Weights of a small GPT-style language model, trained from scratch on English Wikipedia: vocabulary 701.
Each number is 500 + 40 x the weight over its row's rms, rounded and kept within 0 to 999. Layers, rows and columns count from 0. Numbers have three digits each. The size before them is the row's rms in percent of the matrix's.

# layer 7 MLP down (transposed), 512x192, rms 0.0908, rows 295-343, columns 96-191
098:541462576521525555481493512432526520524457464480473487521474483489537488506553459435532501499481483530571489510522538566512519543506531592457478471474491499476513521547542499468477445478529500521568499500573485555460511518505478492480447490495496479550484571478551417498416500553503447478
103:527535506527474555479595463542523406494505544499546478499495487493510469582453532496490497464546436522445507477511494524510526427574483545496468455432467545423484495486493513521514409542476439547474419536475497409524457488451542511537489475467471538487472476555522487513451449531529486442
102:501493527520520425442595462605522497504479444524494500567484436546531514498481515496511505497557479517440452591486502467495566523488458463453487457439501569491563494474525488560559517482462508417505505523436474510519452520435431481477490527561493548535511534493442542579505515523432551497
103:536554494442513470457534532503466469508532501505503456528546426501450544439503471515549484450455388532513540454524558531515504562535512469545567538523520433401474537427467561495524505466473508502561456529488560452431460498482545547486527494470430591477406471522488498522464443483529510492
101:523468479502500498546543530434520502495474547507552424519444404501503515529451530474547501426638461483431467553477422497470490467448561507466440472526523498513505500516466429461533476507466485464530536545555525428551492525481422502463535471522499536510500564468543520516538491471494456429
103:502486448511528489522505512559482471481434451510505557530489510407537542500486537508496492510492471458521511485429523514426503541435448526566531423451567526434485460511488542416446523453447533462482506539453460493468502521433523482501515501503546445465501537510450558468527510473502438565
100:478507548409554504486524455496572524475457410526446430531558516469553475499467477487455488457522485465511457496550545522534501489501510497462470455437488549419450458518511509536484501518498432496500498494521480560513528523572494513519431534450487469492489513550453511479421508539520513502
103:522456515553463447507419468466471547558562475522584506494460480492496521544504557581516488563558455499443559487447536559505514482575501453460537561513483558553504526501470445507495482529497522579470511450478453491512529497512534507433504479491458464513516516521505435515439458435446512492
102:537509509512481413486528480511505515579511473521455555535508571469539507501519515466489484511501513482489473575534496494490488476502501613489513429544501502388455466487538547577528494448505495542549406472452517447535571496554533406512504557495489560515494605483490546473491478383466546421
102:560502468528482515481568459470490489479546489560476488545457526530513520413593453503452596444481572471557481458489463493496546488421534500465566492488547553504474507487475540496456466423485450496565476484436539480499543511481480469493442466517530455513490397545465517451494551451485567396
095:497446504469530482453438517494482510451441465515521486542505482564485443487498576484491516475487431453522542472505498553493421541508563531552485521499538485497514552522523417503558567547553472491527529505549472483562556499566530520498479558442491536466518525524539452474510469408514510506
099:470508490510507550443491476491454476499421534428506460513465464501496480509466516451551529475485434465497487560513541501504591492504435547489438463528412496562485424420484518557554488530562469582498509467447417476495507538475487456560509423471434471493522494475539501504496497456452555502
100:504450486507455461485544537561484522449437440421504530482505524542575458462472534475469460433421504489498475501521439533509494461539547511510513449496501559513497513486538515525509418467550482501549451438532482467531506490516587493495515530517486500559534476481497470464419525419520393543
101:495474556556462438501503547510455487493501486513589510479535489503523495506504504530513502512491484494436496468552592434490417489474450522550496453451510417588477455444497492526598516485534546516513493440480547494481430402470449535494468475468530542512481541535527439546520511523459524446
100:507503491521510504527503467491465521574545527464479539469423458441552485558480541612514444436517585518466520534523517544483601488446408512468508482562510506511483538452481552509467471496491477453482466538521565471500460494512559518452515477461518505506429470385461505511553493549516497554
094:498596523462450468471466527424490468465459416524531494452423526564502496417515397452502499531485504438494483561468453484444517479491546473539423483524494547463499486496506565426439495478505504461510552498535534485507505506543484455519486552503495450523491566495488504484508505540425527504
092:524484479515521550531510470452537468470537539444476597472567441571502513490495461481481489488590455509454539526473478498472552541508514535583443467451541470540467492541509456457538556503534537491522472484548511480552510450512517551469459489485486516530469534454465485449519491508461476435
097:475556512503548523461418458506530486496509470519574526467490512471417534469511480464460555449466513503516459465535480542436517463544473488500506453497531530519495478499530497496523412576479481517483469489539477539506558509562520536517443531462474481453540569459465451409525525580482554486
094:546462494546512495478504421464410514444575522552531452441456444532531537498510481466449510463418554521496582542537440525616530517454445493473499502543512567483552502494565507512514535482516497477559519432461518532449455545519484482481533501474516489515544562471548504509505479539507538541
099:564498521459516490502500565529543460503478445455424415479478502440487445503529522555574495447566454492611490457495508546492447578558432562479510500414548555458562457472511528476482462503379523503441492503502507510519504522580530486569523481484505513562494474463534533506468507460465532459
096:454524490453451531531521521522497532512499469568524510514520483533542518447564595534490497512520542506491432507482531513390508574503544478517498493538540533579527464513521446431487476488493547503532495532453473514475452541577555516472597498498482418455516482621440485566545445540513511496
102:483537495473517529454533510451573489442474562469515526509468509457500486493510450542542557502439464474547470486471540565495473556506492426491493455519504551473445439609460511504451511516555517543449547520449510476536567607537576518554513502516528519521573497488484513499404481441505522375
096:543507528537517504482460483492482461482467485500575570481487518533522553529536434532479467485480488562459461541545569471525472471532526435415567474494532441511501562469497516522489476447474494546528480471511508451558470444543502505447500554534524508575498515495509512482565512516538453516
104:510539540512461502479474541468494537554539528509461431445412514518477490522514531449522545479559483461474501532453501603547542519427461484468456467511527515437518548544518486511493526531453499482516487512523502442419551604501492538521441548454452525507537466541460483502393503462480539474
100:476464523555512498492489481483506448490511527483552535507504503493483429461443577536496535474543418471506488502390457445549466484509506566479610537571500478543484433459484552458444555529425527502487552475457472522460458568477500470519507494471540534559493514504564518498516463524520487503
100:560563452527447473518527565502431510511483480478536521492461491543468558477525492538571467477477430544504487532599445513484488560518477557412558486560491397496465564452573519577519463463510560544494587514594498547498484523464536604489505423481425509437503532491517487537533498526554460466
089:523540478455546485435529503482483483586607502530513453495512502508553499545445462481452524459467537600487513573464537465513513483510478496485484568536518524514488478468451502464428526551535528471467477421438484516477481526418435507514520506439492531470518505502524456497513511536500462549
106:509446493533475465491453451562518510569456516485468520449538543527410466538468498526455462562552569560578474507494540433500480471528497552496471518530504540507520496515486490599440513542441479437554423549469473500501528523543545558470490477516437591505506478480536454507519486537474554506
095:525547534403432423499532512495429454463535481525451468446493509517498556510526525470461485467476456385485528440519531516549481470449525550470524472514519463573492460460533503497460527506554525508545552479519441478504511469504523507494480473575502542546540480538504511483483484513531501485
108:449485528523535581594496552477547540537501551555507553535467555522521469545477540504528457540507536567503504518449512445497546494484491485572440574550516452466534429500489501483524482540532467547506476477557449475540478470544500545469433537566504502520555521471487494509465471520513518531
095:524472498482491510504546505439442519521526612593545552499481452470511492500504616526559540516502516540486487474493444466432502500500440564549529523527501490497520533434464496529463483432444499543475534545451523507478486491465452494542537473466646467524515473509521423535503530548532467538
105:498473522522456494506492477450475498479416494509533488506505503512491514606573454477429518439474491527457490560488486435477472439516587464518516485498494505461517451496496517579536489499438491515499558611564486518463497501495387463492540458503512496533502500488430480545475488600570546445
102:532533533473508489496430440534506491538543500514522564428502524516503559500557535531515519429434534508477472454514493465557529461490554513495446440506522530466514484537501432441464491458464607519430498561457517509436500428513569478480507474492517474533474485543574533496484497519547520495
097:510498518500559501409468545507509533479463497494610495487489544503570487500490436593491583470574553507524508509501512483492426509499484517446499551513504421509548502507575458529398472559534535499483466504438484530501444498521466481466490464600418528518450512477528509478565520527522498589
095:529516533448542497531498552513502503496523492512488558541467493551493444473490531507478453501469536463453557497483429542586468563521460453513458533481469497526596496510492546494508534575493576520526558412539478517511502483496438528476517474474530489487500492458553423537489494481508543464
099:436514513514489583490464450483521598469521504473450533499445470540556557498538526434439473593508541518510454508571448525439512536557410518510491487503469552549435517531510545494481476467527458504520522514512601472553580505530528532513598504459561457551459575528553472553497537464515518496
096:511534520611491503465457469446589509568418525466522453488447518570475477534482548450425564509504478528592523529527427442544500484444461476513502514385494566496480517493538465485596500533512451468479495457502499560544438547531504472463506490479507526546501505520467563443502483527504473538
103:459400535477522464479433460428482482526485475556499441459570534507484406464535540528497504497494553535434513513518507444543511540579480490546506524549457530538456539421405460516493452547467493458456545471507469501470544500487459563470536501530537539564485543467486462514491462573529536508
099:535500503516524555521528472532522480469452501517462467556508480472490556518498446519494419495467529491476504535407484549423416410506483477537468520562464459524488470493583486484480526590504542518526455466450491585506555456547500454504470396537629501438475460535558477479500465485517507593
101:588457561557477477495545568473475523466506483495509502566477461450495485455399434507493441475514439458472566490557437501528468499535490490554483509471457463496528495472539472458500471473550469552592528551470458447498426490521496543467457536458499490603501524586471449462484560475551493521
099:517501561540617579434502481480438431505516502464555516499517601508541540502544547493486463502399468568489499513489452553560490482510564525462496474451531483498532526418482508414442504534469460540557481493515443528481510518544470462475466418437535490519409453421503520476536526565543573498
095:467464405509461523542552598450476426432463555495550489499496513501516435477430514435549517541549521453490466521514505520435514490451535495448540553457482515494491482533469558502414451473522520518455528510477577463506517515453451445504529503434518552562513527514531540518468493539506494427
091:492523550546485473541524527532501466528507539407502497554485480568478487427510425505614458530490518535500529534462495459548432489543535517485523472475486547534505485468417464494523525507501527538467503487501536504577433541505511517490506431476532512546588485545484510427548509451510468514
101:531451457530471498489525559507493532464453492484497520533519488511528531564493499475558533477513469537597566459522609437534478519524503492488464530518441500505448489511443461511496525472416505432460507510435446486468438497520510500395537516509557460496550491530476513592510483494533547502
104:540460466529463510479486471532471527433506501524463487498535484487399526505534496475468456403540546536498576584508462480519549517516469494473484475462500538486560475527394494493496535523460595566526460636493432459517540517442478555506504449546514498482485559522470552530493513455451532505
100:546534497514532527486506465505461542462534465507443419471489538496446541466528502506498546501541404486457561479506451579514481532446492507514493448452511423490515493567513508518459571472558511449623506486553504507481527519467455510411507560589517505513503472513503483533497433535501507456
095:563498532503526491525498581569537509456521429439458500513462500462541467527508457445506471491484465545463479479475470541478482473577569517521453469431482500464458497523467477507512458519514507497466449563601524490530497516458532492515512500511511506574487543461412520489506524456480452468
095:487484504474569450497546461472495519462524605444531468561454500510483482542442499487434447551530495539509517520537480451575524455487540505460423505520473474468560495552416465470506487478452477495467463468554530424505492444553511524474460534510580506467561497483480462460507508550468476519
099:421506466495582492506468530598501406515504502429465542490469544494446496544547512548417466480527481487451476472495446472555524459474396462554490507506512516533440463471521520457483473493443568427557471496451518497470511440497608460532480512518478549506534487447498480487442483504567494563
# layer 7 MLP gate, 512x192, rms 0.0977, rows 296-343, columns 96-191
107:456465488475486466527533497553486493537480452476452503560516504495497523477481533469554498543482458516506441477506481452497551522500481524465488568520455463506494458488503500457510535466443542510534508508432515463512530502481464455510512515460509523521514573510546528411522563523509525501
103:498477593498537479481470475505492504482449533502557535512484487552503448517547536556493553462549454473528473449508386455479510483489541448562516466487534481478483500532485446503494541557363531506476439519570441449460552543450478509534503492505465541557437498491548450494552478433493489444
109:444454560491526487522570514506449544457511493539540515527440455491488473473433473476504529512513520464441479524518474456456536459511561478488474456493484572466487497496448486420479530493514528442471522554520482541462458465521512499530499500595570459586507545542443568560537483531458517470
094:543484442472511530548570495479447503457548559467498531476493541528474492585557525482517560534528453600491545507467567514548521603477524481466472586492499566559457481530436510498568504513590476476503501456442513508454526432477513464468473479458434527426499526485523554488465535445539492616
100:536530435562506488506488489536456505539454453446492574513514549553460472496465523490438494572565490520548464459469469493462475533493540559534519462530500501505455547530475555576455487486487462424534511549494568483602545505447528491527532491441538499478525563526493464496516532508532498433
097:447457501559427516458490529517422488476508422525523520535550454578552480472409511471522524472599526513558438534523545552517481499424537514555482528466494462451530451460543442465456544488471517479531478514565464565451472511507437499445524512475509495476520497441430434523503532544494426427
103:505479514580522501523501426509480501499519446476459565532527496455529543434557515490472467442454498496546506488561463474524587536520450511484490520448469478468453479482555494546481521504501560460451514458441504501593450555559524554504513535544507476533429540478546451530511529529480481470
101:498484471541516497545509576422503507546527479480511516510513544536513461476476500544551488504570527468538519506478465426457402522484510441449521506492504553538496449509584458461474553470502463510514449466447433486484520492465617482515479497512477533499447554525505571513526533508465496440
101:510497451565412525492454500511443485449492527554513484466529479441474548518494502499471512492590455544475548422506505484500471445438502510464521484554563474498474492515516516460553445547553547497411490529440492516466495471458533485470508444513523493387504419529428506473497506503447477517
094:561559489585529443482450533520476460478602487430536539427470406484552499538530520509466508510522549457484501484473462548514499511515433411447533492503503519541520583490548485509485524438413404501522501490518512439493555501468457452509501568486507535536478518512536460520483442490465476454
095:505534503555503480486520492536420426554471513511460531472456465565481503502474513503490526495435443452532499475547493511502449463438501568470429495476429567494423501439363551539502515575497508474505473493486502549511504488488491472481505476455508517499558490467453497483442453506465608519
092:529481488513507580501474512509539602499520431484523530476464521476551477544493488469443481489474512457419447515443540462462508512503550496532492478497564549493471568484495475503481442528526526430446463532489432468466542526584543526509486450508458512584484464475496492507534540535510492507
101:508567509525442499551452514480486433500421445412472531531578536447526520475594428449447513478503566503545503584518495599492541507508497453509406474522543497508433511498553490430518555502535459570550510458500501554534492520466472402454489511452475488509589548488459487520533525492505456561
097:517495492460394451500508469463517524450535550482453521526492523493542537470543531484520459466527488469438504499481518522527504534479496525527480529466484513495458467509493529497533511562493537522491461446486494484568533466484520530460620505578464509535519542526492480524516483535501515504
103:508475540511453536513446517461516480441491488541526466554445484474405428529502454436495519466508556498473500489494510459516510491458488505517492514528537445520487514470508510457501500565520477567520486489503510443505465381503419514484467529514613531445466590545495505483439425461457510464
098:530503435529485423527441445552542510537460497522440550495531460533406524467481481463439510495485414460489492543488478516422429518487539443467465553563545430525539480578465486503492524521505462520517495458514515461516526504502537542548485493488554505572417541471555584468471495507503510505
094:515549482518427459574478519475476512492486494467487505571529507475447548440542478511508505475477553521479476460473461385504437479492562507523518483480493573496567602562467510477512518568542542541438469493475460507480513487473508518530480474511435519540516427529499471481587525591533479480
099:462443484567566497508445512507515562475512446481499507469536517478471491469481486597452458553486469475511507524428550515519431432487489491486525551524505454583468510476475507515481512517447417546564489528457495456450474507585506503552469511476453452509470500480521474483490586536514490507
098:502486481511478520442512419482451465497488520510503498510512496488487494542420436488477478545511486487436496524517537463513540499478525483644537491490446443545450474515501420462494416479485480476472449461467501443513518524455518550476494493487463536414539468532466529518522473524531473443
102:515517460466468554545543502493504563539506507540504510501477472437414462484496487505482532518540528509458549454543526514543477494467541513475484542488536520550465430460521499563449531537508519565491429500483435480577468443512440481511534523444438538552472554484535466520565568501510462505
100:533523488591479538496432469512535470474488476588481506502445484444464507462440532493541522523513484471556509446377547511512514496503531530568587458519534493459489464495485557527486422500591507424526541546542460588479486422570532519484485437445492452510473589486547551437466570501532562518
083:486548513488513527535506463486513485490511497542515559451532485460530552526466431435495479492470469493485510462568533527518548537471541482429488561505533474461500492423432505528511506603573493452462432518486483471522547455473509479488549604458511463555515513552520478486473565466473432503
100:556501559444514453480515468520460504526484526460535502522494546495439535495414494462512488449487457453457540516439507500554595468501514455433429465479450489446510482486527515414538524501512469500415433480492461514543472493466534528488502487573533516518461568533527526486565502533501480607
103:485547515533515456487444444428472494511446463594441528512559522409479503530520560497446463491525445511460502547497483485541469507455531550565484489458522515539619559474518501479468518461520541471491484492613497481553479564530524467447544428451529456535498621460437512516496531525470522488
098:452493535536457548467453563485457492457500538505501457475541495527504549443491563476568538414440513450508507527496496454496545555501447507444562530489441524469516492495499555568570499460477420499491503514482406451496476517522472530481615500567491509501495554503498582451480564487564512461
089:454521440466483442515506498563552515572526557515509422505429539478568507477543441539517528575565529521539497424537533482442408482516512437475555487431524518462520567472534514431510426533490477487451487542552464593457538512473497514502465582451450588509441538537491484524449516507520541512
106:531474496524510506556467506492526510520518503496520432459451519456447449519512492526532525523487559494532546437540522549520463471399441492503443466521486483492492475587476548540484484540519542480480554505538515523454549532478592495519473459525430505543500494469417542526526479468553531527
094:493447485580514527502477487581587487535512501515462517522525536487425541482455495443522504574554472494478468523524481450509485550455477462518581530515521596459502572539444381588538546575499482514418527455431536486509501506553484417475511500520460484488477487507569592471526492518473466480
093:506627411474520491479484547501495480491506454545520424443534477522503507532450455489465478504453404527453517576411453588534504474487390374485576450476578492492478527494558498515495530529500445542528454524509520484493515515492509581543495461566576461501541530559530470556497456434481524498
092:464545519506512475533464506477564547503561529388531429515501493542500505497454507488567490478503555503517508491444544540485498479482466477463518491502494451483547466460489472459482543589450514463538541453507490478502511504433508561548448454525561599466502523506571486513481522575449653506
094:435572431452486512423480483528498482464559435400505581481512514488524481498439490477485474485528481447543514475524528493442445458484503526545556533459382548487477530434493530498503520419485536519570540417475489473464499495530519545521492469586539529514495488475543525493514536502456571459
099:494495462496532507494451465517505457424533534457539437451465549529399473474571542440526470528546548541476550452433510512484507459572437500463492489442527481550481489510531392520521459455497492474506447500483488518467572493546505540442486472463496482508454526551422550578453522460518511557
101:483462502517504517479525537492489520478525560516557460483529472515490494562438454511474540530570538519457480521589504491490496528423451509493533473559441496540512551507506509443525455442512465433494477503529450512467489533458504465447507415518592506529508449448524505521504529502424474447
101:454521478504538540532490474516500626472551458490494477531444485479506479445471505554560476487450490535437500470525429467539537495494485556512537501451560481485544526441468498474500603494444490586465436535557481457460470540429532475477513520436602499514534495465421459521408587496520481487
103:447493452484564438520529450519514504509498514478499522409499498495499492490513493519526482512491507534495563564515422455464522475444479511531595519482481456473502531471530496437522499504571502478480521535493522558539532498508471556504485342507458493463507463478481544523611473461521498446
101:487531496525460500544544528531509528541552452509496438584435425444443501544484473529530516529562497484538518483518542560498443480507549565475598533433550507452554517527505494431440541526506485464515504497477480535514505405491488522481499517531465480468541518485506563502484497532575473534
100:464493503473459425533513470507522493524549446527475472516495458469534481549493541552483515521505572525510501541516397456439539491527483492493456473457545470384511470493512517420492431546566424555433511500551468524453541504541507473476516473507514474542505499517452495484556447545444417502
108:472551439646511474493490544516510524529506451480492472495529477514549514537487385508468442467457577487513533558454562519483537519519534534566572527466489535487429580513447499528471481549491463511479508419499454538511611510460531497507526537481531530456491449477557534495514487507597526535
103:501500528417515536563453511507581429497464456521517540576525533497488545487457452499546570488588542474490534543436511516490519478509500496485502552479424473453566443433491443476445563492506453494509488609516448541489499493428475466531514460514533511480498448585547516545490500523443423494
094:459476438469431500524480512548567454533441595473515499515483490515475461529557447477517452498536489606591492448546524486514528561438520524495586526409495495461454429465526572473456510521502444473485486558458473547400514492541482477483458479527459478531487531500512538548526519510520503415
093:516565510511503503515564575477492492481419542476456557440489520520495444523489542496444521523464468529586480444531496470505519478426480497556496540419484489514499534483506524455501548514502452538484466428469577501533504537485543482539486480513486563502485517393432511549396467443489425488
092:480521466486447448559506463528544475503509603514442501518407496447449543559565537483562508500506516524491535502517470546430493563530500473469539495501480529500447576534455494405427491538557525607518573474547380494549497498489498518465466481418500475493498523498533522486487480541485601452
100:477478528502481429468525445445491498537511493569490496497560544534581509517504452537471522512504525604537493418466477614478496474538499509539479515497445498503465461448540441511465524540499446533548474497533418495608463548510487478498560444521497474528429544546531423497510538454510440500
101:499466532510493495490475460532513511495475457494430579510448512503477437500468466507438531452542500467529471548488453483501490531517486523476503514478491494428474511405528486544502488487522404461564436502456531502472513543489538516495472490509523473555521574579553452431516522568515530525
104:502456435524494515461482506444544519471432452463569446463549428470505532490554431521489499498460469481483574551543478560519523480441451503473480464506544574518519456481506502458474550492460424494550528525494485470515525498438506521517543457445514489475419529508515568510486512464517548453
107:491496491478466479530440522488534521519474422457513454488493496492566440496442495547556536480440488570518549492461473529536544469549533503538490519451540528516595478575526546506481602589563452483528520505533429489513500524605477489513516472503503525515484422549533500560525481535604537541
092:471451405487449551512486545503560573483486507534508495482509499569496464493483453527527489514497578547436489464511478593495521488542559481530493490508480476499568485421510553505448547484510430498509471495471494528492482484518443521508559527506514491503545496463474514489441471506527509555
096:518483524469495574484517589427429468405486562514491506479453584581488519488573483444468525441412501605485530571479534509577507502409525511525511454524460440512561533548515489581525496522564529482506502544512472491488475473492523568475538532500444488490489481519456541502505471471575472432
# layer 7 MLP up, 512x192, rms 0.0958, rows 296-343, columns 96-191
103:479520511546486498493469554536439483487547496509539437497490436489498516528450491545473464487481389487500442512506483592442483534476518502510549524548482446459575465482488537386536465497440530493471530486539532418484525439464489506485467535565570463558522468543473550482472467496435474489
101:527508464548418456506527469497558474553556554569431441487531518459496529427443424435563603489488555526453497516518514496606527511476502476498511527493540482406517511465426553510467521475508465519517558450512495548491478511541522465530480535505502469437435563551459528560463465551483480535
104:455532570562485495492430526483507524488516529501544459504605488470472519497491546546523460493503467424551470559523539464469526506550503456544528463475485484511460515494451448558515445480445509577450545481539516480447580553484453513543436481525494538509491532443502442452496584536521509497
106:534562590479511493533479456508478532461470513491522478477507484542540449506535521479495567511507509488496460426583504429541475500540434453523551488512518453442552517512501486485460553527473514514497485511469483509449494490476470526520409497502507443513533498542539539476471420441498437553
102:525467541522492572490418522522620508484475445481521486432431493446518539477484543502502457528438484579530520528495462537456445499539567497525432383510545514445464533498540436573447416493531522473457454504479549521481472516507480478506501479522526585459566548484548465522442436424489484456
100:541522510456506485457519483560541462474491553451541472443530597481499532470441461518524403438543477506535529511551491520491457545472536487539423566434552472503536487577457459461454548559535546564509459515548474524510509513400470510413518550466472551463433479536526481516498510547512452487
101:528469398503529517519470547505453504552483510442499545477448580477476543454478497553489467547476428466494476570462489506535551558511593536489548538492534455524477551560526472560469490486531523584499529496444490525509426480493497440540508530570498505552573496545580543472525516452463513494
102:456433503507539547479441551494513468500444471511479472440553491429487485487573530423464553545457508480454454481431434459574524520472474496530541532486508623507488483454406429436471463561482549490516524513538487483487414442519534486413519501494483518508534473435487525464464522474473452460
098:496493481522522523515473445463497510497533481511434572529458477512501553488535540514466381494532533499504522451439494475526535468454515540545471460515400511450497529474519548525499532479464433468461492526539544429464500529531494513440588511419485528500452496449472454585495567519506540538
095:512508493537442574508452473503507460526543568535494531493472516509481532540586467525379573436501502496479546510534534481570536517485503478466477473519511457513554544501426487528588479499511480473467476514513472445461562500534505515534520396341450439492522476504559527553533490529549447487
097:472541508457444531490454467466519496467466406540487464507436471507552428517418478465491472475556551431514519458517507485488507471477483489485549488500457459449481595509494508493451502534430486476521527503475492480457551489492533483492481589504516526490563519469495480564578515433520477477
100:559441446512531500560540516494531475480468459534482558531582471596428419524498520506475496417529488515508444430487550531424508417455454521447454505517520537486498451426545517474506511534510562533496487567501510524480501514537522539471439591470503437495521541474553431504471517455475498474
111:522572515478525469554489507481511477468528463553485533528502553444490404570528548534521518453463488483521535518412496465446529409480502528459501535522523446492523490516517516495537479514543544473495515455534461491544582536502548502539471537525483508532525519490583483524484536487513505453
101:555470560492549495516411440448488505519472504556505508452491434544517478552516525543511482503522514615527510464485462536511556477442527498538600556468528499491539534588499487481496512484520418490428521514515469500430488496439496562498504495514517526485454551460524570454564501553452477502
092:532479542529499530490516516553476486536546551536478519495528523599517580578424430503610556476481498422471461545524577462594487516524495444470521542562457501513472460432460489480527521471452531441485553522563471519510450497499499465486429504557475471517484495493496490510547536530464496508
100:465495542484450525518514423449519513546488512489502454462516528532472455567536421461535551444451491558527615490451548526483427475490534493460509438490488469494526490553485498491470518525452470505469492512556541461511573533522491479496571474521563536584490457497482452398499540489350506514
097:484461464473532544520486583479525498534509479533415488545535525460434461532528527524554440561528523536469503571520574505492518557586522517502483477479449586471556498534569510497480463468492479491516564496464438422503491546502558447503433481447462496544537550495510512458545526552485464485
092:554414481487520496502476398504471474430556508434535553472555467522495469485489497546501511520526473491444454518484503510476547456442452472541490508539452501396506483507508520525484470508494443431553525522499504509531553530526517438514490517494505486506517527526468469506472505389491467524
101:536493554534525475530529520429527495478533497454468461447546508429512525425512467521474457538449532552585530516454508447492439545497488475483492479494506579526501459462530520488566544419463575460566496533485431563474382532498478523566580525557499451448528471509503508530552546470499485489
095:541457559493562492449500510481509491532544468485502537532501515564479489528599565530498509481530480479442469459479504579528533508530524449501533476483546450505463478479500485416572445473482522439495516503488464498465558627590550470516516483506449438480458363490509453486476488455509511540
102:484427489505529481482494538500494521522574482477515470608480505539506530530538532450459441548470515565437551527495494445511534474571483473444450517524567520467470574440449524565492497493531416527485493429440470500497462536467467463481463568479521499476485510522495560576433467502532523559
093:478475516405544544531506455489514519456562520479536525538579464525532411554450511424472484507581543483515518481567481510539456460409457451456536459479490494500466567511502480486436487558489481564535522500514491541456421545493547499583525490529466523558434551488453447538500493460527415460
099:571506539547555529565527526438490498499511494539512515572504494512549600557458510497471523523487477487512441545495533487503515496503499444588523540470524492488503490509507539439547435507520453533491536543547523476494521492440527438534463473459485564474504517468484507536483548535581541532
103:447516445464491450491403439459498533539481498491549442508461497458535539530553460512500496499503523514535540532457456506482500520507544412517499483443499459541486575483489478424544537526498499455487423501571465448510492520450478442536500542510494536537452445467559534487480439434531458540
102:508535640483436507515486426472517467443524512465406516550480453493499491447493512447468393511503437526489458543482489534507544469469490486558443480422534475490482519468514470482479494504559499423531514518522520492532520518494485518522485510508556512469585494513421511565479515557467492509
084:491478443448487486450509483504503524525541494525573459465506526499603507465545452554483509414495525544473492429507468467491493493586500466472453540477460522506504519482505494510489455479500526474421498569580553595494530483542498504564475547431495527520475566507522443487519508499512558489
107:501521441485514475481506477488584522496549461606588487483489481447469497490486518512438550502478542513497499487494477478554544468545591497549531501545540454541510395547546503525473488479481504468508571505568428566400503492503479551527512494490497443468470541521498571531532407468445514531
087:518506571475462521517505500493428464507496545480454491515445461507526472559505510527519549477499492434466439479478529530566490458474537467468499547453566452552469472485516610448463480481485509486537476553551506527466556450508484486485479472522460506529474528515519507501417517530495437495
105:518486492478404463482471522525506467550560498528401488517511534494432488484482536496465444399521572526554513479551462453511496506498498452487463459527517501477528496471501506524534476523528563545449465498454522502472510516437446514568512544515492527511462518501415431439554532479460513507
091:494554515498484501615495429465497498519509515527439456486513467531526495539462436479524492525459517543406560463501494471391529432557468537445440496527453541516476495509502537509503465541509490550525569489564497535494507426523455537582503484475475549501451548514474490518510527556501562479
100:461524496561483536512499483437422513463544485466517556466528481454499466405472489477496470492453410552496480430469588466493478605487475532541490556548582480484437536489527507530468480446495435463526533631485494546475466511554441438436565497531423443539581501475476495571514536560548444530
108:466463501482514480547497513465464430495483491523508504534511532543502552413513530509500505526441473527473500524538465516508512570456483540486625449550484479500490443448498532483463561570449497504438482454543467494520490507406562555501549522546456529538438509509567560548485474529500385534
094:533513466544552429552495517536544515498477491511532492458500519527524406495470456523491441537546473578428471484578543520468530552519560489520544451529586490566583457430446518450480458497526499473430485528475492487460441516522522487494472494508480498524483466499510445451505547456507483503
094:533456580490524526455451429501515469487520450526440506523477442416523508484499461509557499418497567476535518574513498489490518420528529425471571516459537547454476528480464503553466461496469472518478460509496545521472550479481476502511517452590469565456523537468494457532525446527533443547
101:526549569456462532437430570494486520517503486530505442486577486544455478494534521490467454512471459546429492457494562521523488453547495477456507490592498530523585521545516459526512527493536521501502465487459531483471521514612490560533506430555506474498500458472490466568481533546460516494
096:551528500461509486475541477553491471538556527454529424529478554495549540521487498499495560540446448478553454486548512476498465485525546497517523478426550479549505520556556573511560450473559460500502518482459486449556537541557554563495508581488580486447537461530531578583530522478533495459
101:442484535450479478539508457429538494551482445497478440518467507522491553475552493487483483514559492480519507479537510560523517583446415579478529500487496445462537462512556475464516518571459539461453515539500550520441495417593509492504527506487506575477465501516506498525529432504534481497
102:530594553443546506503538490484529503446452450476535506546539535470497405505446499507510471545475478508484579508525440476436481591507466461476475483475473428471561476495568469536487505432455488449501539541475548543528487465523506473480457470499487445526489556496531533507498468472565466502
100:577461530502552484443477482551513473512570547514545488510533436441437510559512490511519520447457539493507393495467482529467471488445440481501624496495538460440467510483517485501557466566512427558538502435466503531506530538530525519442516468533497464542444462468537557480491438436480573514
099:567488536499470491439492516531545455506559563458502511485549539497540513433463529530522532477464479501548549498527520552477519563465512452560491555519622526406503502518518474515519552544507441595508552563479476492542451515538545539564493464535513547433446549562512479411498514459468478542
099:412496528512475539518476533509465460534511533490471524469570484481484462555485525514536511590503522497491493536547410476513499506467532471501458485517461499505502473499414584490501532517509550470370477547491499528430587477513551431484548456498439492490588457442467537499473502538547467505
092:529543485504492502492540520521567463534500539510492415478443483503576460444446521569466511480526486434481462566566536480536446510509503485502535416490516499459574482520566529500514500445543529540511504456526472485463466443508514557505588483537563464514466540429518472523510500481509481532
104:529499574541526482451528511514480516510517561501434481521546549500473505536504534524549494463564508514476442506451553461456556507466443491493494476488518566479537564440517520554555431529502519507526417519610482533480494571465528470490530496562553573513494510518505516560532552527512526576
099:510470493511477514510539565538514495394545527511508391470414500402468468483519489514460512508587547529544497543550474400490545452521515493540444543426443456498481497527465530498545482512471541462458458505465508517457489523521554439521584546451454499471516533514506490542489504447541514491
102:497589595514566528480542500497495478504545478519477456500531564476548549489498541475496542513509505487551495560489501534450479549563570492518546456478501402495445577512529453458536514482574475477465521513559566517506478614505488477498496520542529511487461435537532408497525449551487551534
097:551545540500457520548416458529443537512495498432483474519468609487480504518516478533498473405464456468479509521448518520521462577474482483528542483519447474473486515594524512452462452532529510503481446536539516545494479496504345474502451518518518434477448449492480510586479491540414534494
094:498562525483512497520453440486549440498480545464485510437431436487525511491534494522542510429522488506557490417506510448443552540437536535475444494575499554493460510449498510483490463491534483493508602444486486538435526485528467500499510500449555493471556520574550486473491489490477495555
099:459525559517444489451461508480532528451435491553484530510494460568533570525509526470479559569377485530473448574494466510519556506427457531471502508557523449499552546474532468497614537459527516455479486501453542489460469554431511490538492416474502491561494538447523489455444497540464536550